Weights of a small GPT-style language model, trained from scratch on English Wikipedia.
Size: 10 layers, 6 heads of 128 (2 for keys and values), MLP 3072 squared ReLU.
Training: a variant of Adam for these matrices, 1337M tokens, 10201 steps.
Each number is 200 + 20 x the weight over the matrix's rms, rounded and kept within 0 to 999. Layers, rows and columns count from 0.

# layer 4 MLP down, 768x3072, rms 0.0228, rows 51-76, columns 1920-2047
225,176,180,204,196,198,183,238,226,221,216,189,166,204,200,164,219,189,199,202,184,212,212,180,239,188,185,195,207,224,207,178,173,202,236,197,199,191,186,190,170,207,182,215,210,227,174,143,198,196,220,183,193,188,191,191,208,199,228,195,215,226,199,211,182,197,190,239,203,192,216,171,212,198,199,206,195,154,195,189,203,197,169,233,209,211,173,231,221,184,233,204,173,193,215,175,211,217,198,174,182,238,169,217,212,217,181,205,176,231,191,199,234,212,188,193,197,224,195,213,187,184,196,231,218,197,221,211
221,191,217,197,188,200,211,234,187,219,211,179,181,202,208,192,188,190,201,176,203,252,209,175,187,213,220,211,188,200,198,231,180,188,209,204,190,169,216,192,184,176,177,235,205,183,176,209,200,184,226,212,241,214,203,197,194,231,206,171,196,217,157,211,201,173,203,217,183,167,208,201,201,182,184,180,162,195,198,179,202,199,231,197,195,198,168,194,220,192,193,154,176,158,212,212,207,179,196,182,179,200,183,201,219,202,204,174,200,207,181,195,217,220,223,196,199,193,237,188,249,168,195,173,224,211,211,196
202,216,224,212,166,182,212,181,200,205,177,181,199,203,206,207,222,209,211,208,175,183,173,158,180,179,200,170,199,188,195,185,186,190,189,173,193,203,184,222,230,181,190,208,196,202,199,197,205,216,177,172,175,204,164,179,208,181,191,229,187,175,215,194,215,217,174,168,236,186,202,220,199,218,227,212,212,188,227,200,202,203,170,196,185,188,163,215,251,197,250,176,187,163,178,191,182,230,198,177,168,207,167,196,247,198,181,173,195,197,184,173,214,193,181,221,203,172,181,198,183,230,203,191,195,190,228,197
210,251,180,196,159,215,197,186,177,212,207,205,222,188,185,208,178,214,194,200,179,219,198,170,214,238,189,237,197,174,209,204,228,220,182,220,206,197,221,215,194,222,217,233,201,222,191,214,199,183,196,183,196,220,153,253,200,202,204,182,224,218,195,213,191,208,205,183,219,206,219,160,198,232,168,183,234,235,232,202,223,209,202,147,223,246,196,187,162,207,169,186,208,197,241,208,192,183,193,219,176,210,225,223,177,200,169,216,197,226,176,179,227,208,187,207,195,197,211,179,178,178,202,195,214,202,214,198
200,197,186,183,189,192,200,215,177,210,202,213,227,196,206,186,201,175,220,230,241,229,202,161,167,189,204,209,192,211,200,177,205,199,199,174,193,240,238,222,213,224,172,189,202,199,202,197,207,181,202,223,210,216,193,203,178,191,244,195,220,167,215,205,223,207,213,182,198,206,199,211,219,206,222,199,202,231,183,186,160,197,193,204,203,213,217,184,225,214,223,216,206,221,207,191,209,165,207,169,210,190,213,184,218,176,165,184,218,186,202,184,177,173,198,185,184,240,206,213,215,202,199,227,216,196,183,206
226,193,190,190,188,211,252,201,190,213,201,206,199,194,188,188,201,139,213,175,201,177,190,214,221,198,229,150,161,241,209,189,206,216,226,188,201,249,203,180,190,210,207,206,195,212,209,186,201,204,197,200,197,178,218,193,220,184,199,197,210,211,206,192,219,199,221,206,223,205,199,203,199,211,203,233,207,214,192,182,184,198,146,192,224,203,215,206,225,197,181,195,191,209,177,211,213,208,209,213,180,226,201,184,156,205,188,219,222,170,204,195,170,237,174,212,222,220,204,213,189,234,206,199,231,217,218,207
164,228,226,214,200,225,190,199,214,214,206,183,200,193,193,196,240,212,202,206,210,232,174,177,217,162,207,194,208,235,199,171,245,243,185,195,201,184,191,199,212,199,203,192,201,200,209,214,200,185,205,182,168,187,186,225,215,215,146,199,170,176,242,203,169,177,203,221,217,159,194,209,215,160,197,207,233,130,217,181,239,201,194,189,232,240,197,224,195,225,239,204,251,235,207,223,184,218,195,246,195,213,201,178,240,224,237,217,164,225,199,194,176,248,176,189,223,169,188,212,193,180,199,229,179,218,237,193
230,215,204,222,186,195,196,203,200,206,203,166,203,207,192,201,193,213,185,196,220,183,196,218,197,209,222,186,223,198,178,242,197,254,194,196,214,236,209,213,217,188,196,231,203,241,193,192,207,244,201,216,176,184,204,229,201,200,196,166,170,217,178,199,166,189,212,223,228,213,196,220,218,179,210,193,190,219,214,200,206,191,207,184,172,191,194,187,213,181,208,170,206,158,217,190,194,204,200,167,208,179,180,185,205,236,220,221,188,197,212,170,227,214,239,176,215,149,223,183,210,178,205,195,152,185,219,186
190,181,190,200,210,197,209,205,197,198,201,199,205,205,195,240,216,192,196,191,179,205,221,205,203,204,210,234,221,206,176,209,194,215,186,187,208,212,187,208,198,200,208,207,189,217,193,221,201,173,189,220,204,211,232,211,199,197,200,202,208,213,192,204,176,224,211,193,208,194,192,181,209,174,175,208,227,208,183,206,217,199,239,177,183,167,199,214,201,194,164,197,194,211,200,169,189,218,204,201,243,206,188,201,197,194,210,175,204,182,193,211,202,205,205,188,187,195,202,178,217,185,204,180,219,212,210,194
130,187,203,161,208,201,164,217,212,212,186,202,188,201,201,178,217,161,186,210,213,178,199,211,197,189,224,206,194,179,207,212,230,209,229,174,195,181,225,218,213,188,193,214,200,200,215,188,204,177,203,197,188,186,164,193,224,177,214,202,195,214,202,196,186,196,225,199,207,218,194,195,192,189,221,218,216,199,215,210,174,205,223,203,187,178,182,197,206,206,211,197,185,219,194,180,210,197,207,209,184,194,192,187,187,193,136,214,193,209,200,191,212,178,185,176,203,202,162,206,188,203,195,226,203,196,192,189
204,212,197,191,194,194,194,191,198,216,213,216,224,190,205,205,177,171,205,200,220,185,196,220,190,193,223,192,197,214,215,181,198,190,233,202,201,159,185,213,192,194,176,207,210,190,172,187,222,174,217,210,192,183,212,204,200,197,170,178,245,230,222,197,212,192,193,186,225,204,180,200,194,205,220,192,218,202,205,195,231,203,149,203,225,200,214,181,189,214,166,194,188,190,235,156,193,183,201,204,184,176,209,166,180,205,234,194,208,203,183,192,201,181,206,160,204,175,196,194,206,202,212,226,204,219,203,215
187,196,200,173,213,240,189,220,218,200,200,199,189,196,199,156,200,215,194,200,222,171,189,227,160,201,235,157,184,251,167,234,179,189,204,212,196,170,166,225,269,197,218,174,196,217,237,204,207,212,188,191,194,195,168,191,211,165,224,189,205,196,194,202,218,248,223,173,166,150,187,193,182,209,243,189,185,196,162,208,178,201,142,237,171,186,196,173,190,212,213,199,179,221,223,164,207,173,196,195,197,218,225,216,169,176,200,170,207,208,210,200,175,176,193,211,230,210,162,210,215,162,195,206,230,210,231,183
218,213,202,196,186,193,188,218,201,191,196,209,201,206,199,193,212,184,192,222,228,185,201,201,175,209,238,200,185,178,196,217,186,214,163,164,212,218,181,212,225,212,187,194,202,200,210,186,201,198,195,208,212,173,214,217,188,223,210,211,199,186,198,192,227,216,180,201,188,225,206,248,179,191,202,211,139,218,172,191,199,199,200,225,201,178,200,197,195,162,219,206,187,194,183,218,205,205,189,143,198,230,188,172,240,201,166,239,229,227,155,213,177,241,192,199,216,178,210,234,202,242,201,233,203,214,201,213
200,199,200,149,206,220,191,183,190,182,201,210,221,203,202,229,182,218,198,190,187,199,204,191,207,199,180,187,226,228,194,195,197,200,201,194,200,191,199,218,216,189,204,175,200,194,179,212,195,220,207,196,211,206,219,204,205,160,198,226,191,212,206,208,211,243,188,234,201,170,186,225,226,201,237,203,172,215,190,236,193,200,188,214,214,179,228,196,183,220,210,172,204,152,193,178,201,224,213,211,228,208,218,211,213,180,191,152,195,217,192,241,204,220,191,194,197,202,197,218,178,224,205,194,191,207,194,197
205,200,218,221,222,223,186,215,203,206,204,186,193,204,208,207,203,174,195,190,206,174,244,215,200,201,202,206,189,207,190,178,208,205,206,129,194,226,196,151,251,167,174,240,185,185,192,186,203,201,195,216,203,207,173,181,206,201,171,192,181,186,194,199,213,209,176,195,210,186,175,184,178,181,196,213,193,207,189,194,192,211,216,188,189,187,230,181,199,152,239,214,165,181,191,212,203,209,191,187,241,199,200,197,228,166,169,203,155,186,233,184,200,241,200,206,204,231,206,191,216,208,194,188,201,207,253,197
151,191,151,222,163,170,185,207,181,171,203,234,195,187,203,217,174,182,223,179,196,206,204,194,178,204,200,202,158,205,209,171,187,158,198,211,194,222,170,226,202,203,202,208,202,206,173,168,198,215,217,215,210,202,220,230,214,200,202,139,215,186,186,211,236,168,193,203,225,202,212,184,203,210,164,157,179,216,234,194,205,201,172,202,222,210,212,160,168,195,221,191,211,213,174,181,209,217,197,140,215,189,178,195,194,235,198,195,210,190,209,215,225,204,201,220,226,251,166,177,204,201,194,192,239,184,234,216
222,206,172,149,224,192,162,193,166,234,201,219,213,210,204,243,198,186,197,231,221,197,199,179,185,181,210,191,264,195,212,175,164,208,197,231,199,178,226,189,205,194,178,185,207,167,238,200,199,179,212,195,212,196,186,213,203,219,182,250,223,180,224,199,201,216,233,208,177,187,192,192,180,198,205,204,176,194,212,180,181,201,207,164,241,195,235,212,196,225,208,220,184,207,234,201,199,183,183,214,157,186,207,235,224,189,212,196,224,201,142,214,203,161,199,190,188,231,209,224,206,228,198,240,170,165,164,212
184,193,207,185,224,199,206,215,195,206,187,186,209,204,202,174,193,214,187,238,191,224,203,206,187,201,220,187,199,180,199,219,205,238,189,172,198,219,234,185,205,205,197,195,207,226,206,182,205,195,194,173,186,192,192,190,226,187,228,183,204,172,191,206,169,207,184,204,232,229,174,197,197,218,204,213,151,212,190,195,192,205,186,193,216,162,215,241,220,226,203,196,233,198,202,184,217,227,211,225,166,199,241,186,206,179,209,212,195,181,196,224,190,164,164,184,192,165,215,185,207,216,194,219,248,219,207,200
202,220,198,180,162,184,211,214,215,183,197,201,185,199,196,210,205,197,190,145,190,200,218,211,200,240,195,195,177,176,203,222,216,207,200,223,208,207,178,205,162,208,208,179,205,191,181,209,197,162,188,223,186,170,208,214,201,197,186,209,202,171,202,189,211,209,183,166,231,245,219,187,185,218,168,197,160,178,225,199,198,193,213,176,223,144,200,199,226,178,206,214,170,145,190,191,214,197,203,174,225,189,208,206,175,215,219,199,190,217,183,196,201,182,201,211,182,226,194,211,216,195,206,196,247,163,204,207
161,192,220,221,194,198,219,219,195,206,190,187,211,201,197,148,189,215,198,215,172,207,208,183,201,195,203,232,230,242,227,215,210,168,177,231,202,235,190,176,256,229,178,129,191,184,219,197,197,246,195,209,191,223,202,192,182,206,213,208,193,218,198,209,205,237,187,214,212,201,193,222,170,182,222,189,204,205,231,195,163,199,222,216,179,194,200,208,227,145,186,211,209,250,171,216,178,196,206,198,186,203,218,192,167,202,211,248,198,216,167,184,184,239,201,197,213,159,193,201,194,206,196,210,233,192,165,211
195,263,197,197,173,219,197,212,201,230,210,209,227,203,208,225,222,207,187,159,178,224,211,192,196,215,195,200,159,212,189,246,179,152,201,223,204,200,189,203,176,229,230,203,200,173,210,202,201,217,132,181,204,179,220,234,188,166,177,205,195,223,230,202,217,181,211,225,231,196,185,221,214,169,247,188,208,170,218,230,179,195,185,220,218,208,236,209,147,191,155,199,196,217,186,245,197,225,202,150,250,171,197,180,183,195,187,233,178,231,193,200,173,170,197,189,208,189,215,203,192,194,192,214,172,201,237,197
221,209,191,190,206,170,175,177,210,181,199,227,212,207,208,220,219,186,210,224,164,210,176,217,177,193,188,229,194,208,195,187,193,169,199,231,205,217,188,170,168,195,221,186,204,155,225,184,200,225,210,204,183,173,212,234,178,201,192,224,247,182,213,203,165,209,224,209,118,168,213,196,182,172,196,197,174,213,223,185,218,196,225,189,218,153,194,198,196,170,219,227,206,222,163,233,193,202,205,207,213,196,191,219,183,226,164,228,231,194,188,158,191,202,178,210,204,200,182,184,217,214,197,234,182,182,212,217
198,192,191,190,164,212,193,202,186,189,190,197,207,198,198,195,234,173,206,216,213,197,214,229,190,194,227,178,189,194,183,234,223,216,216,201,214,214,175,209,227,207,212,203,190,228,195,210,198,193,189,228,198,163,200,197,220,183,210,194,200,166,206,199,196,185,210,216,242,195,224,225,223,210,222,196,195,244,201,198,184,216,165,219,193,237,177,194,240,202,186,188,227,198,206,192,207,183,214,188,215,201,159,202,237,196,192,191,240,239,100,215,185,191,179,218,202,180,137,218,188,192,202,140,187,208,197,208
169,174,222,195,170,184,209,232,227,206,206,207,224,203,187,181,210,183,185,197,189,155,186,197,228,169,213,226,196,208,214,201,189,168,174,232,214,233,175,259,222,208,211,190,214,204,233,241,193,202,193,210,179,191,219,220,188,214,214,215,235,210,192,206,167,230,198,208,197,218,140,175,180,189,186,194,189,187,210,212,212,212,183,168,199,209,178,235,204,241,165,251,212,162,220,254,204,200,209,232,199,214,180,217,186,211,245,189,234,208,215,205,171,187,197,238,232,210,198,178,204,203,203,176,204,148,225,229
217,187,148,187,256,218,172,155,196,217,200,186,189,192,188,186,206,194,173,187,227,153,195,191,178,216,207,173,211,220,205,193,173,222,172,221,181,233,208,231,191,171,208,198,197,236,203,222,199,211,156,220,179,205,255,209,237,173,173,195,174,174,181,205,201,208,201,203,239,177,190,184,209,185,187,234,207,182,219,194,146,192,162,246,197,189,217,203,192,221,205,214,201,185,150,161,199,188,202,201,216,203,183,215,209,151,210,205,165,221,179,204,146,227,176,213,185,224,168,245,181,229,203,183,181,208,219,209
164,155,242,203,203,203,187,223,192,200,198,187,160,192,195,162,203,232,192,208,188,144,211,145,210,181,215,174,178,215,204,217,202,222,177,144,202,181,195,196,203,239,238,201,193,260,230,207,193,162,220,171,188,239,193,184,199,204,196,218,231,203,213,197,243,250,201,189,204,189,250,207,208,196,207,217,208,209,173,193,179,200,157,231,228,176,233,220,183,208,203,223,228,239,155,206,209,197,200,218,197,196,216,229,203,190,120,208,176,217,261,145,172,201,204,243,219,184,171,204,153,196,187,151,209,193,216,212